From a checkpoint of a small transformer trained on Wikipedia.
Architecture: LayerNorm before each block, rotary positions, biases, untied embeddings, attention and MLP in parallel.
Each number is 200 + 30 x the weight over the matrix's rms, rounded and kept within 0 to 999. Layers, rows and columns count from 0.

# layer 23 attention query, 320x320, rms 0.0758, rows 0-19,32-51,64-83,96-115,128-147,160-178,192-210,224-242,256-274,288-306, columns 96-127
231,224,181,177,215,206,239,199,200,168,196,198,260,238,179,188,190,199,222,231,167,204,160,212,185,199,232,240,227,207,176,180
212,184,201,229,191,154,203,183,215,191,155,172,154,207,238,174,205,153,225,268,209,210,166,252,231,228,186,175,190,192,171,198
149,245,156,159,151,133,220,227,202,214,181,198,179,193,203,208,210,262,178,208,185,281,184,184,223,180,195,160,187,205,199,176
110,240,213,219,195,193,181,155,217,215,155,170,167,237,186,229,177,254,223,229,210,250,205,236,258,301,168,191,206,154,207,163
207,227,226,187,217,177,226,124,183,193,262,228,250,201,203,225,211,243,271,151,207,181,192,175,247,179,192,197,161,253,190,224
241,209,170,230,213,248,186,211,167,147,211,203,235,234,141,166,188,195,221,87,189,105,146,183,246,179,229,225,173,313,205,264
176,182,225,191,278,125,224,213,209,235,186,238,127,152,203,194,188,166,134,261,262,282,272,189,192,192,223,101,193,110,246,133
237,215,202,234,216,170,160,246,181,235,209,202,201,217,251,221,165,187,162,275,240,288,208,207,189,208,221,138,214,169,234,148
200,195,166,170,171,216,194,193,170,195,161,145,165,190,203,200,207,243,214,208,233,209,232,201,216,206,236,173,187,162,227,203
220,236,186,246,217,190,175,199,161,216,193,216,206,216,195,202,198,173,237,200,173,175,174,205,199,236,242,230,197,203,198,201
200,218,200,220,217,198,191,181,218,154,183,156,161,284,212,201,227,204,152,167,209,210,168,218,232,282,160,250,222,233,217,212
198,226,231,194,214,169,200,155,176,237,258,180,206,177,220,215,219,204,182,162,211,231,184,203,248,196,211,220,195,194,253,214
162,176,198,204,190,159,201,175,147,192,202,233,213,209,233,203,246,220,186,228,205,194,219,196,195,179,173,156,200,175,166,188
253,251,179,219,206,251,245,181,205,176,176,170,219,149,188,167,178,252,178,203,206,214,173,218,216,177,216,191,201,231,251,244
214,178,213,255,156,168,186,241,194,157,187,192,192,189,204,195,161,201,244,205,212,165,207,206,255,162,229,175,202,222,186,169
235,208,140,213,218,156,200,185,191,199,203,165,208,233,183,213,191,220,171,225,171,190,153,169,215,161,208,189,224,180,185,196
224,201,180,197,217,172,159,197,223,196,145,177,261,253,186,166,191,186,207,186,218,148,210,185,225,182,218,170,222,179,233,222
168,197,216,175,212,240,205,175,182,240,235,202,223,161,174,199,207,208,157,212,221,213,227,229,212,213,188,207,212,170,210,185
226,153,224,194,167,142,186,231,166,222,202,207,182,210,175,200,234,235,247,183,175,215,173,193,242,178,227,137,263,198,203,215
201,217,212,180,195,162,187,203,215,242,229,201,171,251,114,218,219,202,215,228,171,234,169,247,166,205,229,203,204,216,215,215
223,201,187,207,237,220,164,206,169,184,202,185,222,204,185,195,236,226,227,202,171,219,214,204,226,162,195,229,174,179,185,193
231,203,170,230,197,198,143,204,154,202,207,179,156,194,201,224,181,167,199,225,215,171,179,204,180,215,194,190,206,174,209,182
214,204,201,221,242,209,206,225,211,203,195,214,230,219,204,231,214,173,186,191,200,202,201,193,215,204,196,178,221,217,186,187
205,206,200,173,224,167,195,239,216,190,216,197,223,224,212,203,208,188,195,214,218,192,195,194,160,202,175,191,229,184,209,177
198,175,185,181,183,207,198,213,200,186,182,198,192,192,208,206,213,171,198,195,208,212,210,184,217,200,160,221,222,184,189,202
182,167,204,213,155,197,189,180,197,166,216,183,140,183,218,192,198,246,213,214,206,147,234,247,207,160,192,223,178,215,201,213
173,218,210,139,266,218,155,181,182,213,231,200,215,230,207,210,179,233,188,203,194,260,181,178,172,220,235,163,235,244,201,169
192,162,192,161,221,220,182,225,203,180,220,236,199,199,234,221,196,221,200,225,252,197,174,190,225,245,196,184,249,274,185,164
219,251,234,241,210,297,188,163,209,216,192,236,200,187,175,212,131,195,123,184,174,176,180,246,163,244,196,175,170,199,228,251
166,202,184,210,232,153,203,221,216,229,150,245,233,199,184,204,192,175,204,210,215,136,176,180,178,189,216,188,198,154,218,231
194,146,159,204,244,239,160,186,202,221,185,224,184,177,202,160,219,192,177,165,148,181,219,206,157,230,176,186,190,158,182,192
153,209,195,178,261,293,210,155,208,224,189,218,211,220,250,220,218,117,155,197,207,226,173,190,222,202,177,197,195,207,223,160
127,198,255,166,200,157,260,199,167,187,215,195,220,147,205,165,218,149,200,202,200,195,218,196,171,198,163,192,198,160,198,170
238,251,190,228,146,207,190,205,140,222,161,218,181,170,206,191,195,159,171,172,189,159,204,272,167,156,198,218,174,221,178,208
215,185,196,188,229,144,196,208,198,183,182,272,236,185,191,183,201,249,219,176,226,242,222,166,217,159,179,189,182,191,231,183
210,221,184,185,163,133,161,202,245,231,230,220,207,219,221,244,209,227,210,222,200,184,267,205,152,205,156,185,210,188,166,187
175,233,221,225,145,182,185,159,236,219,210,150,204,223,190,228,243,163,228,200,238,176,270,202,196,226,192,204,186,191,206,173
192,181,206,189,202,219,214,208,155,191,238,235,213,173,203,205,202,185,161,252,220,212,254,205,170,157,230,250,245,253,202,210
212,156,202,187,170,207,184,247,143,202,153,188,128,181,276,220,157,175,228,179,163,227,242,210,162,164,206,172,180,171,201,179
199,197,173,186,158,218,205,196,187,209,235,165,184,246,178,206,211,198,187,186,227,187,241,210,259,207,220,197,211,200,209,218
189,197,149,196,208,200,221,217,224,190,190,197,189,189,197,198,174,194,207,219,220,204,197,172,206,192,214,203,169,220,205,211
214,191,201,195,201,201,162,204,199,201,200,143,212,207,192,219,173,173,197,199,221,197,175,196,214,176,193,212,216,219,189,213
181,209,208,221,205,199,190,210,179,214,209,211,202,198,211,215,201,164,200,193,205,231,178,193,211,203,185,180,195,183,202,209
219,188,195,183,196,200,222,200,194,199,219,201,190,187,193,200,198,208,191,230,207,193,182,201,193,182,197,192,197,197,210,210
199,178,195,196,194,224,202,220,216,193,189,190,205,180,205,207,194,220,213,213,199,178,216,197,214,201,202,216,213,174,188,206
194,175,211,212,186,202,203,184,209,186,188,180,187,183,210,205,198,218,224,199,203,195,239,230,200,218,201,220,194,213,205,205
172,252,215,176,227,222,178,183,186,215,247,226,215,210,180,177,181,252,180,212,222,223,203,195,161,190,212,170,211,236,173,173
234,196,200,193,212,229,211,225,179,214,208,237,193,171,199,200,188,193,209,208,189,167,198,180,161,201,209,224,213,185,170,223
251,271,249,228,228,298,252,160,166,201,185,191,226,173,183,179,144,214,146,215,192,214,151,215,236,200,241,224,173,211,186,249
205,145,93,221,181,141,175,207,178,190,153,184,244,151,218,189,192,179,202,218,183,143,223,218,238,189,179,164,153,132,241,181
213,221,204,233,135,263,179,243,201,204,132,161,152,242,173,192,211,213,217,186,187,214,133,269,205,194,193,235,179,238,204,231
187,203,182,215,246,241,157,176,194,211,190,225,148,176,205,204,221,124,171,171,221,197,168,151,209,201,178,205,196,185,196,216
168,181,203,174,173,201,189,208,189,165,244,259,243,148,223,188,244,205,215,173,273,206,264,173,204,142,167,190,191,215,151,134
215,139,183,214,160,215,171,200,212,210,210,145,170,140,214,252,181,147,159,239,174,154,193,248,154,156,202,202,204,220,235,183
186,249,172,241,254,103,215,206,209,236,195,292,253,158,162,162,169,306,188,104,141,228,209,172,176,170,182,164,192,218,197,181
256,213,291,130,133,102,232,163,204,243,239,181,178,217,192,270,237,314,227,255,181,205,230,158,207,169,234,219,240,227,177,231
165,238,193,237,222,186,150,126,240,169,189,142,242,163,163,226,231,233,163,195,250,144,302,200,230,236,236,213,165,179,167,214
143,170,213,172,196,170,174,196,149,154,215,199,220,228,217,180,154,150,181,254,257,224,172,222,202,172,198,181,214,188,271,197
245,154,179,188,182,130,170,229,149,174,162,278,202,257,223,200,224,220,243,234,162,148,186,179,179,148,259,181,225,197,189,144
218,216,191,228,176,184,232,201,195,184,176,147,185,206,167,241,224,132,281,189,231,168,200,200,239,185,207,180,173,145,229,204
199,187,166,249,172,177,183,223,202,257,199,203,165,216,159,174,218,222,183,189,222,228,204,226,204,197,140,179,190,210,230,136
187,174,237,227,195,179,168,211,160,227,202,163,200,189,188,262,150,207,173,189,148,185,128,225,217,214,161,238,219,201,183,173
179,171,158,195,189,148,218,227,198,258,210,215,198,197,190,191,228,219,183,209,183,202,182,203,248,194,153,193,227,129,209,197
99,225,315,249,152,165,132,165,256,170,249,148,261,217,202,281,168,227,278,206,257,244,233,186,274,265,226,163,250,165,169,237
220,270,171,225,108,245,155,194,227,172,129,173,247,189,205,178,96,184,238,128,229,217,126,235,176,213,179,225,185,305,185,228
314,259,158,203,164,230,229,236,155,190,172,154,169,240,151,156,123,182,151,164,189,107,169,211,137,150,244,218,195,214,207,225
109,160,229,121,259,198,177,199,181,192,176,209,207,144,255,272,202,168,241,290,202,294,219,169,232,235,161,196,185,162,258,163
142,225,221,195,189,189,180,232,198,180,208,129,226,139,195,241,185,165,242,216,255,230,188,192,212,232,246,195,219,184,239,166
211,167,179,239,205,220,195,224,197,196,228,155,200,198,244,173,214,161,147,199,170,179,194,221,265,228,230,178,209,231,244,194
209,134,197,225,150,201,217,271,198,220,214,198,168,207,239,222,196,199,184,228,170,146,189,218,179,200,176,192,203,207,175,224
286,190,207,229,237,203,207,236,202,170,202,189,250,185,167,172,185,212,192,151,173,196,182,149,180,203,219,187,198,191,199,202
190,235,233,210,204,241,202,160,182,224,237,194,216,175,213,181,193,199,161,218,186,222,214,223,220,254,158,178,219,244,191,185
202,229,168,216,171,248,221,222,217,211,209,172,171,243,227,230,195,255,176,217,164,191,181,242,230,204,227,191,188,242,148,231
246,164,174,207,192,194,245,243,174,188,200,193,253,219,169,238,167,201,188,223,184,205,220,238,187,185,192,159,170,222,217,190
258,204,208,191,199,176,193,158,177,189,168,228,173,217,210,145,213,190,200,211,175,170,232,184,188,221,179,189,208,149,204,206
165,175,196,191,179,198,213,260,196,187,194,138,149,181,225,219,201,194,183,258,157,197,178,195,193,200,168,205,192,201,183,153
187,219,198,220,183,183,182,204,200,153,195,138,138,223,232,205,182,201,159,176,251,237,165,232,169,184,201,207,166,186,205,213
207,211,216,200,246,259,184,184,208,201,185,198,277,152,173,232,159,203,122,236,213,184,206,209,176,193,206,216,194,200,207,180
182,234,229,215,144,195,199,209,203,217,188,193,129,196,236,236,181,187,278,227,187,185,199,198,198,217,176,182,191,170,213,202
206,205,222,169,182,153,208,213,207,182,181,262,239,197,200,194,201,261,221,225,220,152,249,171,147,199,202,190,204,241,194,175
178,197,238,203,185,169,217,173,205,224,188,178,202,159,201,179,188,202,197,246,193,182,226,180,212,196,206,211,183,186,167,196
220,156,199,209,159,201,212,204,206,160,180,209,204,197,205,220,214,207,222,212,219,202,213,228,176,194,191,193,194,183,208,166
164,188,152,189,188,179,183,201,196,208,153,197,220,184,232,186,213,229,204,205,169,191,171,213,216,191,182,187,237,185,201,214
137,224,196,204,162,193,209,187,198,218,184,177,191,230,201,195,195,216,253,207,207,199,157,196,234,224,228,213,230,190,203,228
213,191,181,235,160,224,185,184,231,154,133,150,243,236,136,250,161,162,228,162,237,196,236,237,140,232,182,237,195,189,203,245
287,233,207,233,202,258,207,159,178,163,160,159,217,198,165,178,178,208,175,190,233,160,303,272,147,187,186,239,161,248,182,199
158,174,191,187,249,204,158,268,144,231,244,242,133,150,196,96,178,243,208,222,157,235,161,144,209,224,234,151,228,159,171,160
182,201,180,214,159,226,205,185,134,235,177,189,183,171,143,169,169,239,211,185,184,208,156,164,178,210,250,171,229,209,220,181
214,232,214,235,209,169,200,196,228,196,171,221,146,217,196,177,188,239,181,160,210,221,169,232,184,186,228,202,185,210,238,232
193,136,175,192,167,183,238,182,221,235,204,190,192,219,223,179,208,189,238,213,191,144,234,211,184,196,210,226,182,175,212,180
196,226,192,247,186,258,227,187,202,176,175,231,219,231,195,166,167,257,228,181,207,184,190,221,212,172,199,212,182,230,181,235
210,218,193,184,207,183,178,117,227,212,189,118,271,207,202,264,195,131,217,224,255,224,198,242,175,229,192,190,209,205,180,163
225,226,235,238,147,125,228,173,221,182,207,191,218,219,229,223,177,211,192,155,209,190,252,238,227,166,201,234,207,242,212,189
223,209,200,232,167,235,192,192,209,193,238,156,195,171,191,206,163,191,180,184,147,190,194,200,238,222,162,207,129,224,165,175
251,203,231,201,194,155,230,184,189,200,184,170,171,171,236,188,237,240,218,217,237,215,163,193,170,198,191,219,169,209,215,192
207,216,163,235,183,137,194,166,229,190,241,186,195,181,228,206,214,231,190,216,194,248,188,202,170,217,221,207,191,182,197,175
187,219,183,238,191,194,208,154,195,199,193,195,260,201,217,158,247,195,180,216,225,227,224,225,183,208,220,210,176,209,190,190
205,220,172,174,215,223,184,198,168,192,152,205,236,187,257,196,140,192,194,184,236,217,189,200,180,210,199,189,156,176,245,259
210,166,166,175,233,142,205,221,164,191,197,231,188,193,260,204,186,165,223,223,198,207,208,186,227,216,251,190,206,166,209,177
229,234,217,239,183,198,222,214,210,209,213,135,175,219,178,199,198,242,166,174,148,169,177,187,218,216,221,183,219,139,191,216
175,185,156,201,171,187,220,223,191,208,232,187,203,196,148,166,222,195,230,178,225,201,216,186,229,192,174,206,208,189,209,169
226,214,241,201,202,161,188,212,184,185,201,187,198,233,188,211,168,195,173,195,181,220,226,201,180,200,181,225,203,169,173,167
198,194,195,216,225,199,226,194,191,200,237,212,208,195,230,203,216,165,193,184,188,243,188,176,215,199,174,194,213,160,201,202
210,184,257,235,208,226,160,231,194,202,215,209,233,214,225,255,185,159,204,211,210,185,167,178,205,214,193,218,197,179,183,185
227,202,204,214,156,220,163,179,178,174,215,179,186,193,172,239,175,221,213,170,187,201,199,194,216,187,191,240,230,217,203,206
210,173,182,226,139,197,195,164,224,171,210,181,215,194,161,178,178,245,185,171,209,165,228,215,155,221,214,227,156,217,203,207
192,243,225,155,230,207,163,244,176,221,224,229,184,175,189,217,223,155,194,262,169,224,175,167,175,205,254,144,263,187,215,202
266,228,173,206,234,220,164,222,174,226,212,219,199,189,175,232,154,227,185,189,180,163,202,179,203,193,212,208,233,227,187,203
224,226,214,199,242,248,196,176,166,210,218,239,211,160,211,165,136,200,188,180,115,206,178,216,188,193,161,155,165,192,179,178
212,173,159,201,226,120,166,217,197,194,133,168,178,124,218,205,237,266,212,228,152,202,182,225,202,189,228,194,247,174,205,172
214,199,151,207,203,238,190,194,185,217,205,198,186,219,241,174,194,156,200,231,173,229,152,201,192,198,186,194,203,207,165,194
217,168,197,230,224,225,200,203,153,163,203,204,176,178,197,175,168,145,166,165,237,183,174,144,197,178,199,178,228,193,213,208
131,180,205,153,176,212,255,223,208,202,217,263,199,163,192,203,202,201,216,223,166,210,208,202,225,153,216,178,220,225,205,148
209,200,218,250,180,188,196,212,169,231,173,191,183,143,195,224,180,182,203,177,179,169,204,231,195,173,183,207,162,272,193,182
222,168,222,207,210,170,201,209,165,225,179,230,210,159,206,209,201,244,196,163,223,181,150,191,189,168,195,195,172,209,189,212
224,205,168,193,199,170,212,170,189,206,291,147,226,214,216,239,182,267,236,227,218,172,224,203,191,190,252,200,209,160,208,194
217,200,213,233,203,228,194,156,246,175,209,157,268,228,192,235,194,170,177,204,231,209,259,234,160,231,174,251,140,182,215,219
209,206,199,159,193,184,190,237,175,199,269,220,237,205,249,171,181,152,184,245,229,161,189,194,233,143,217,185,186,180,211,250
206,206,202,191,136,194,165,238,174,186,147,234,230,231,177,167,175,175,214,166,170,183,189,215,190,167,213,215,212,197,190,242
189,207,166,169,178,142,276,236,175,200,227,191,165,211,213,122,144,247,229,187,225,234,188,240,122,238,203,191,221,164,170,241
231,259,175,243,189,132,201,226,239,205,208,185,163,224,145,177,214,222,137,237,179,202,200,199,202,229,166,190,171,222,265,208
209,183,171,182,220,151,238,162,243,246,182,222,133,214,138,188,173,210,200,214,247,181,227,190,130,191,269,224,257,179,210,216
180,216,238,219,226,115,102,168,182,239,232,187,208,159,204,241,201,267,197,235,174,266,205,197,245,259,129,179,225,186,256,170
192,226,227,196,174,220,173,159,244,191,221,200,272,187,221,234,272,209,196,221,183,171,198,194,210,184,190,182,174,205,180,146
223,233,206,192,178,279,200,195,203,166,211,151,240,225,233,180,180,158,196,203,208,147,204,215,135,179,267,210,184,210,202,216
156,162,194,215,247,132,197,241,191,245,195,236,171,158,161,278,213,198,212,211,230,214,215,126,234,235,179,167,202,149,234,133
176,151,200,198,239,140,139,218,209,188,186,226,201,151,170,224,201,194,206,211,222,180,201,184,221,202,198,219,189,204,208,172
181,217,160,190,203,221,253,197,191,164,204,234,242,195,204,182,223,278,251,192,184,189,185,221,204,182,161,207,146,215,163,135
226,186,233,165,191,186,239,233,235,217,175,206,205,178,194,187,241,244,235,191,200,167,160,170,168,241,186,177,216,196,245,200
181,257,187,230,192,206,224,192,214,201,173,168,186,208,224,156,225,212,140,220,191,162,168,219,163,214,154,214,224,239,207,210
165,197,196,154,212,202,135,186,204,203,255,185,193,216,268,146,178,196,164,167,179,221,159,184,209,242,160,234,219,250,220,176
156,211,228,203,211,197,205,189,158,169,223,229,204,212,214,204,210,203,230,148,214,193,165,134,209,178,205,180,182,194,220,203
196,172,209,189,184,225,191,208,197,196,192,220,181,165,166,199,221,209,221,240,142,250,214,228,201,229,175,197,181,241,225,201
187,178,178,175,221,178,143,211,175,222,217,240,153,200,270,205,193,233,187,213,165,166,197,235,190,141,224,213,117,218,212,184
150,204,186,233,183,211,216,173,216,201,166,178,149,174,176,180,214,227,241,220,196,184,221,233,183,181,212,207,213,216,183,224
158,214,242,198,204,166,139,195,210,206,175,170,233,209,194,205,197,233,199,202,228,212,173,191,217,197,178,185,204,168,177,213
167,187,220,199,173,240,175,216,190,193,162,238,241,185,151,260,148,194,158,232,162,226,198,144,198,225,247,216,232,169,202,237
229,228,241,220,168,163,206,225,165,236,187,233,191,195,208,144,232,180,207,184,218,223,217,185,192,180,183,136,184,214,162,161
231,189,200,210,187,203,180,155,187,247,228,230,238,188,205,222,182,195,197,216,235,191,214,200,179,230,206,208,213,184,245,209
224,226,226,196,212,155,237,202,224,191,248,230,233,215,207,218,185,209,208,212,243,221,196,198,211,180,211,194,217,181,228,187
205,219,227,195,205,199,224,185,195,193,193,203,222,213,192,173,215,189,198,179,191,235,204,152,201,195,192,172,174,175,211,207
199,226,241,187,207,213,213,197,169,171,218,233,202,174,194,209,186,193,214,200,187,209,237,198,214,188,209,253,194,219,232,205
204,214,195,233,197,225,191,186,228,187,206,199,194,203,198,227,172,198,201,161,214,198,225,226,194,227,165,199,192,206,181,203
197,172,177,234,176,235,170,189,200,216,191,210,192,193,203,180,182,200,179,201,204,150,211,234,226,215,202,222,177,198,194,225
202,221,212,183,229,157,171,205,213,180,214,233,218,211,203,140,222,215,185,232,214,245,215,162,169,186,239,152,265,209,211,191
214,211,205,198,224,159,175,219,189,217,214,216,205,200,203,172,213,193,180,201,174,198,216,203,187,175,231,195,217,219,186,224
218,238,240,223,212,243,213,162,181,217,208,171,258,139,186,206,172,206,184,208,191,234,182,224,204,221,226,246,228,171,164,226
261,205,216,217,217,126,180,172,212,177,181,209,206,194,215,178,250,178,225,232,165,171,202,207,273,174,189,190,196,222,245,176
184,193,196,236,188,257,177,176,212,188,155,173,204,257,179,169,175,107,215,191,173,216,177,224,184,243,178,233,190,205,186,285
202,172,226,223,207,270,190,177,172,194,209,199,171,203,234,177,213,155,156,166,218,136,160,190,165,198,169,227,209,256,200,163
152,170,177,137,175,252,210,213,187,157,174,195,238,228,217,146,173,226,225,203,195,178,295,139,189,201,236,170,163,208,198,165
218,171,194,205,205,230,194,155,146,228,224,202,235,202,159,220,170,205,217,224,210,166,180,215,209,198,233,210,219,250,207,182
185,193,173,230,199,156,200,222,224,194,175,208,201,166,211,216,190,257,172,181,134,161,205,192,232,195,175,197,181,197,225,178
200,218,217,196,162,186,198,198,167,219,221,201,177,187,220,231,205,211,129,159,137,240,238,176,195,243,213,194,243,173,193,237
176,218,227,263,192,182,216,182,212,205,200,231,253,220,209,228,220,239,189,211,158,214,187,218,185,245,168,245,153,141,186,253
166,241,241,202,185,222,211,223,136,195,192,226,240,219,197,201,213,195,173,240,267,184,198,199,204,189,216,204,205,197,245,232
233,232,233,249,157,207,203,181,141,224,102,223,199,182,181,203,141,170,210,226,177,146,169,145,193,155,249,178,164,238,231,179
207,215,186,220,226,225,206,216,195,234,200,173,194,209,212,191,187,235,183,212,199,203,230,164,184,225,215,198,215,212,209,174
245,204,217,192,217,227,179,163,178,188,226,220,207,208,185,237,181,207,194,198,219,213,179,179,201,196,176,211,233,177,195,221
218,185,222,167,197,212,207,208,170,189,225,202,201,211,186,177,175,252,191,172,181,165,174,177,207,175,191,180,187,199,191,201
196,198,186,175,190,219,203,195,182,192,162,213,187,182,182,191,157,163,205,194,194,216,186,223,215,180,184,181,204,205,208,184
215,182,204,205,220,191,200,202,212,175,154,184,192,196,216,243,190,136,182,202,192,203,218,215,169,232,207,225,181,150,207,211
214,204,188,240,204,142,202,202,214,180,186,200,198,216,212,205,224,193,189,205,229,178,249,223,146,235,176,223,169,185,222,222
218,200,218,210,188,229,189,209,170,217,262,220,183,202,162,96,153,307,220,172,176,183,214,205,226,161,208,197,212,236,188,210
195,185,220,221,205,198,203,183,170,216,223,225,179,196,170,174,207,226,168,139,156,181,170,165,216,158,210,195,212,233,130,227
217,231,212,242,228,232,213,147,172,203,218,201,215,187,223,193,195,208,171,223,163,212,183,204,216,176,220,181,164,211,163,216
257,187,150,236,214,139,185,179,196,201,194,180,238,164,224,167,214,220,193,210,201,175,201,176,229,191,210,182,160,209,186,148
243,206,195,229,173,297,184,227,189,220,191,192,178,211,159,162,256,230,238,219,191,187,213,258,225,153,206,218,187,238,195,193
150,179,246,228,256,250,175,160,190,212,162,170,181,161,243,225,206,167,155,174,180,175,156,133,175,223,174,213,179,160,223,190
158,196,235,217,161,199,226,156,228,171,248,212,258,163,210,198,179,233,200,203,193,220,239,178,148,148,175,178,220,188,139,130
193,203,220,236,194,205,201,168,170,180,241,142,176,128,188,244,187,185,164,191,180,154,210,222,190,196,193,153,162,206,200,193
190,200,195,181,250,112,202,221,192,206,173,223,197,139,228,212,212,216,203,177,249,215,191,168,187,172,177,196,133,239,208,197
228,207,228,215,176,127,223,178,231,205,285,170,152,145,162,250,210,297,184,203,230,204,255,167,202,198,209,172,233,161,202,202
125,215,193,183,174,193,188,127,215,188,155,147,223,159,172,271,234,210,224,206,164,187,250,215,229,226,200,177,192,190,186,248
160,199,192,158,254,199,221,205,117,148,161,201,284,225,229,185,180,129,233,271,254,196,172,186,199,181,210,192,257,205,239,187
219,204,155,177,189,177,176,174,208,180,113,214,233,243,192,157,177,141,279,275,144,200,213,237,209,149,232,156,184,248,231,144
185,195,202,219,181,212,235,192,178,196,204,193,198,181,220,205,190,193,195,193,202,155,204,200,233,197,228,180,195,181,199,183
167,180,218,181,203,201,193,200,187,188,207,180,194,214,225,236,178,215,178,195,180,215,241,188,227,193,160,213,197,229,173,204
194,201,196,182,216,213,173,208,179,201,211,170,200,214,199,190,183,224,198,238,198,204,186,195,242,166,198,189,197,213,207,191
197,193,194,172,180,228,218,218,215,201,185,172,173,206,212,199,180,195,200,207,212,202,205,179,213,191,210,199,231,185,211,232
215,163,186,197,188,216,198,209,223,165,189,188,200,171,212,253,173,165,222,215,212,207,233,207,184,216,176,210,209,159,186,188
232,193,165,230,197,171,197,224,209,165,197,185,222,208,247,219,191,197,218,193,225,218,243,223,173,226,198,225,154,192,213,198
195,229,196,181,212,206,191,195,163,225,232,204,198,213,155,119,167,273,207,192,180,206,196,192,225,160,238,191,217,246,164,170
220,166,213,168,206,220,198,199,174,218,248,220,144,191,177,186,184,246,185,161,175,177,166,176,181,151,228,206,221,214,152,196
241,225,233,238,233,280,218,184,130,190,189,190,198,148,224,192,174,215,181,168,192,198,194,209,248,192,221,182,208,223,184,244
219,176,160,236,226,157,180,201,206,216,179,221,269,156,196,159,244,209,181,206,181,140,238,142,222,195,245,194,164,157,207,190
214,160,183,199,153,248,192,221,219,184,172,196,187,242,210,202,250,251,224,238,215,202,195,291,218,168,209,228,192,271,208,219
150,178,197,211,253,283,175,161,199,199,164,168,172,148,219,241,199,127,148,183,205,181,156,152,219,250,161,186,206,208,217,178
156,197,206,187,155,141,215,215,231,165,215,220,236,149,243,215,203,217,232,208,245,204,286,185,169,161,166,182,199,180,204,145
191,192,200,228,166,206,185,156,145,179,211,178,175,130,179,279,178,152,159,223,197,153,195,240,202,165,230,180,165,223,202,190
197,229,228,189,221,116,217,173,204,220,182,233,192,133,204,199,187,272,191,178,227,260,210,177,181,179,139,188,167,258,195,144
239,189,226,213,171,126,219,186,229,177,246,161,222,178,179,230,199,340,164,221,192,237,264,167,184,204,210,199,215,207,186,195
136,221,173,220,198,220,178,129,241,183,191,181,189,185,154,225,282,226,175,184,208,143,248,192,243,191,186,218,161,173,179,201
170,164,187,182,205,170,205,208,126,146,201,210,253,245,213,193,154,139,186,246,271,169,187,191,193,175,196,154,238,183,229,184
228,205,165,210,144,184,194,189,154,213,138,206,209,257,220,154,205,188,263,248,123,166,165,215,191,206,196,159,141,204,221,146
# layer 23 attention key, 32x320, rms 0.0599, rows 0-18, columns 96-127
202,210,229,195,199,219,182,190,211,201,207,215,215,211,214,210,214,205,196,205,192,193,209,202,209,189,183,180,198,215,208,207
184,200,209,195,195,201,214,193,213,204,194,176,201,182,203,189,197,197,218,203,178,209,186,219,175,191,240,205,215,201,176,207
207,217,187,219,177,248,208,198,187,198,195,206,198,241,198,206,178,188,185,214,213,202,179,187,201,242,221,201,173,174,214,202
234,197,197,190,201,211,153,175,176,205,214,224,219,206,198,220,178,201,219,195,216,194,188,196,203,219,202,198,224,155,194,200
183,182,202,142,278,154,237,234,207,205,239,257,230,198,196,152,238,178,168,193,182,200,258,203,214,211,111,221,207,248,152,162
138,182,241,197,200,214,203,184,206,201,214,199,177,215,196,165,201,207,172,175,177,249,204,210,235,170,206,206,205,144,196,198
132,160,210,217,117,245,171,206,212,213,216,170,183,219,202,225,169,211,207,203,213,224,187,180,187,209,251,181,218,144,270,212
222,175,211,159,281,185,218,147,186,201,224,301,208,172,172,162,213,190,180,170,184,196,239,205,223,189,146,212,190,238,147,210
251,195,235,177,245,192,191,190,166,234,194,229,225,203,179,173,140,173,167,191,193,135,153,232,228,194,117,176,233,208,171,203
236,198,142,171,173,134,228,203,221,223,187,180,189,222,223,198,147,228,229,205,205,195,168,154,208,184,204,196,207,208,216,230
195,209,167,223,262,250,133,195,159,184,212,199,218,211,220,214,167,240,212,147,191,195,194,225,237,228,193,202,213,206,196,204
156,213,206,225,236,246,198,170,187,219,236,263,206,179,213,199,197,157,182,222,187,176,204,189,147,189,228,181,234,236,177,188
225,206,203,203,217,226,189,210,199,216,232,258,222,144,223,244,195,220,212,193,192,237,186,142,169,212,167,194,175,192,189,212
226,196,190,173,229,230,184,239,194,207,156,135,233,173,191,208,186,211,274,177,166,208,201,243,214,212,218,193,240,199,206,161
161,182,182,246,205,163,200,217,219,208,182,242,246,149,214,247,234,268,218,139,156,202,220,183,200,133,145,208,167,257,192,160
211,157,239,153,188,158,209,156,216,199,232,217,249,207,200,202,246,217,217,221,201,207,231,153,196,243,222,217,199,232,204,219
252,184,205,198,239,205,197,247,235,200,189,223,187,178,163,230,194,197,170,234,231,220,182,205,205,212,204,166,211,219,229,248
149,203,201,161,277,179,235,158,179,181,175,211,208,224,189,167,152,156,175,175,246,199,273,246,224,208,210,203,205,244,245,226
175,205,244,214,211,164,196,208,210,215,193,166,183,256,206,299,252,252,243,204,168,182,163,112,192,188,226,216,218,187,154,154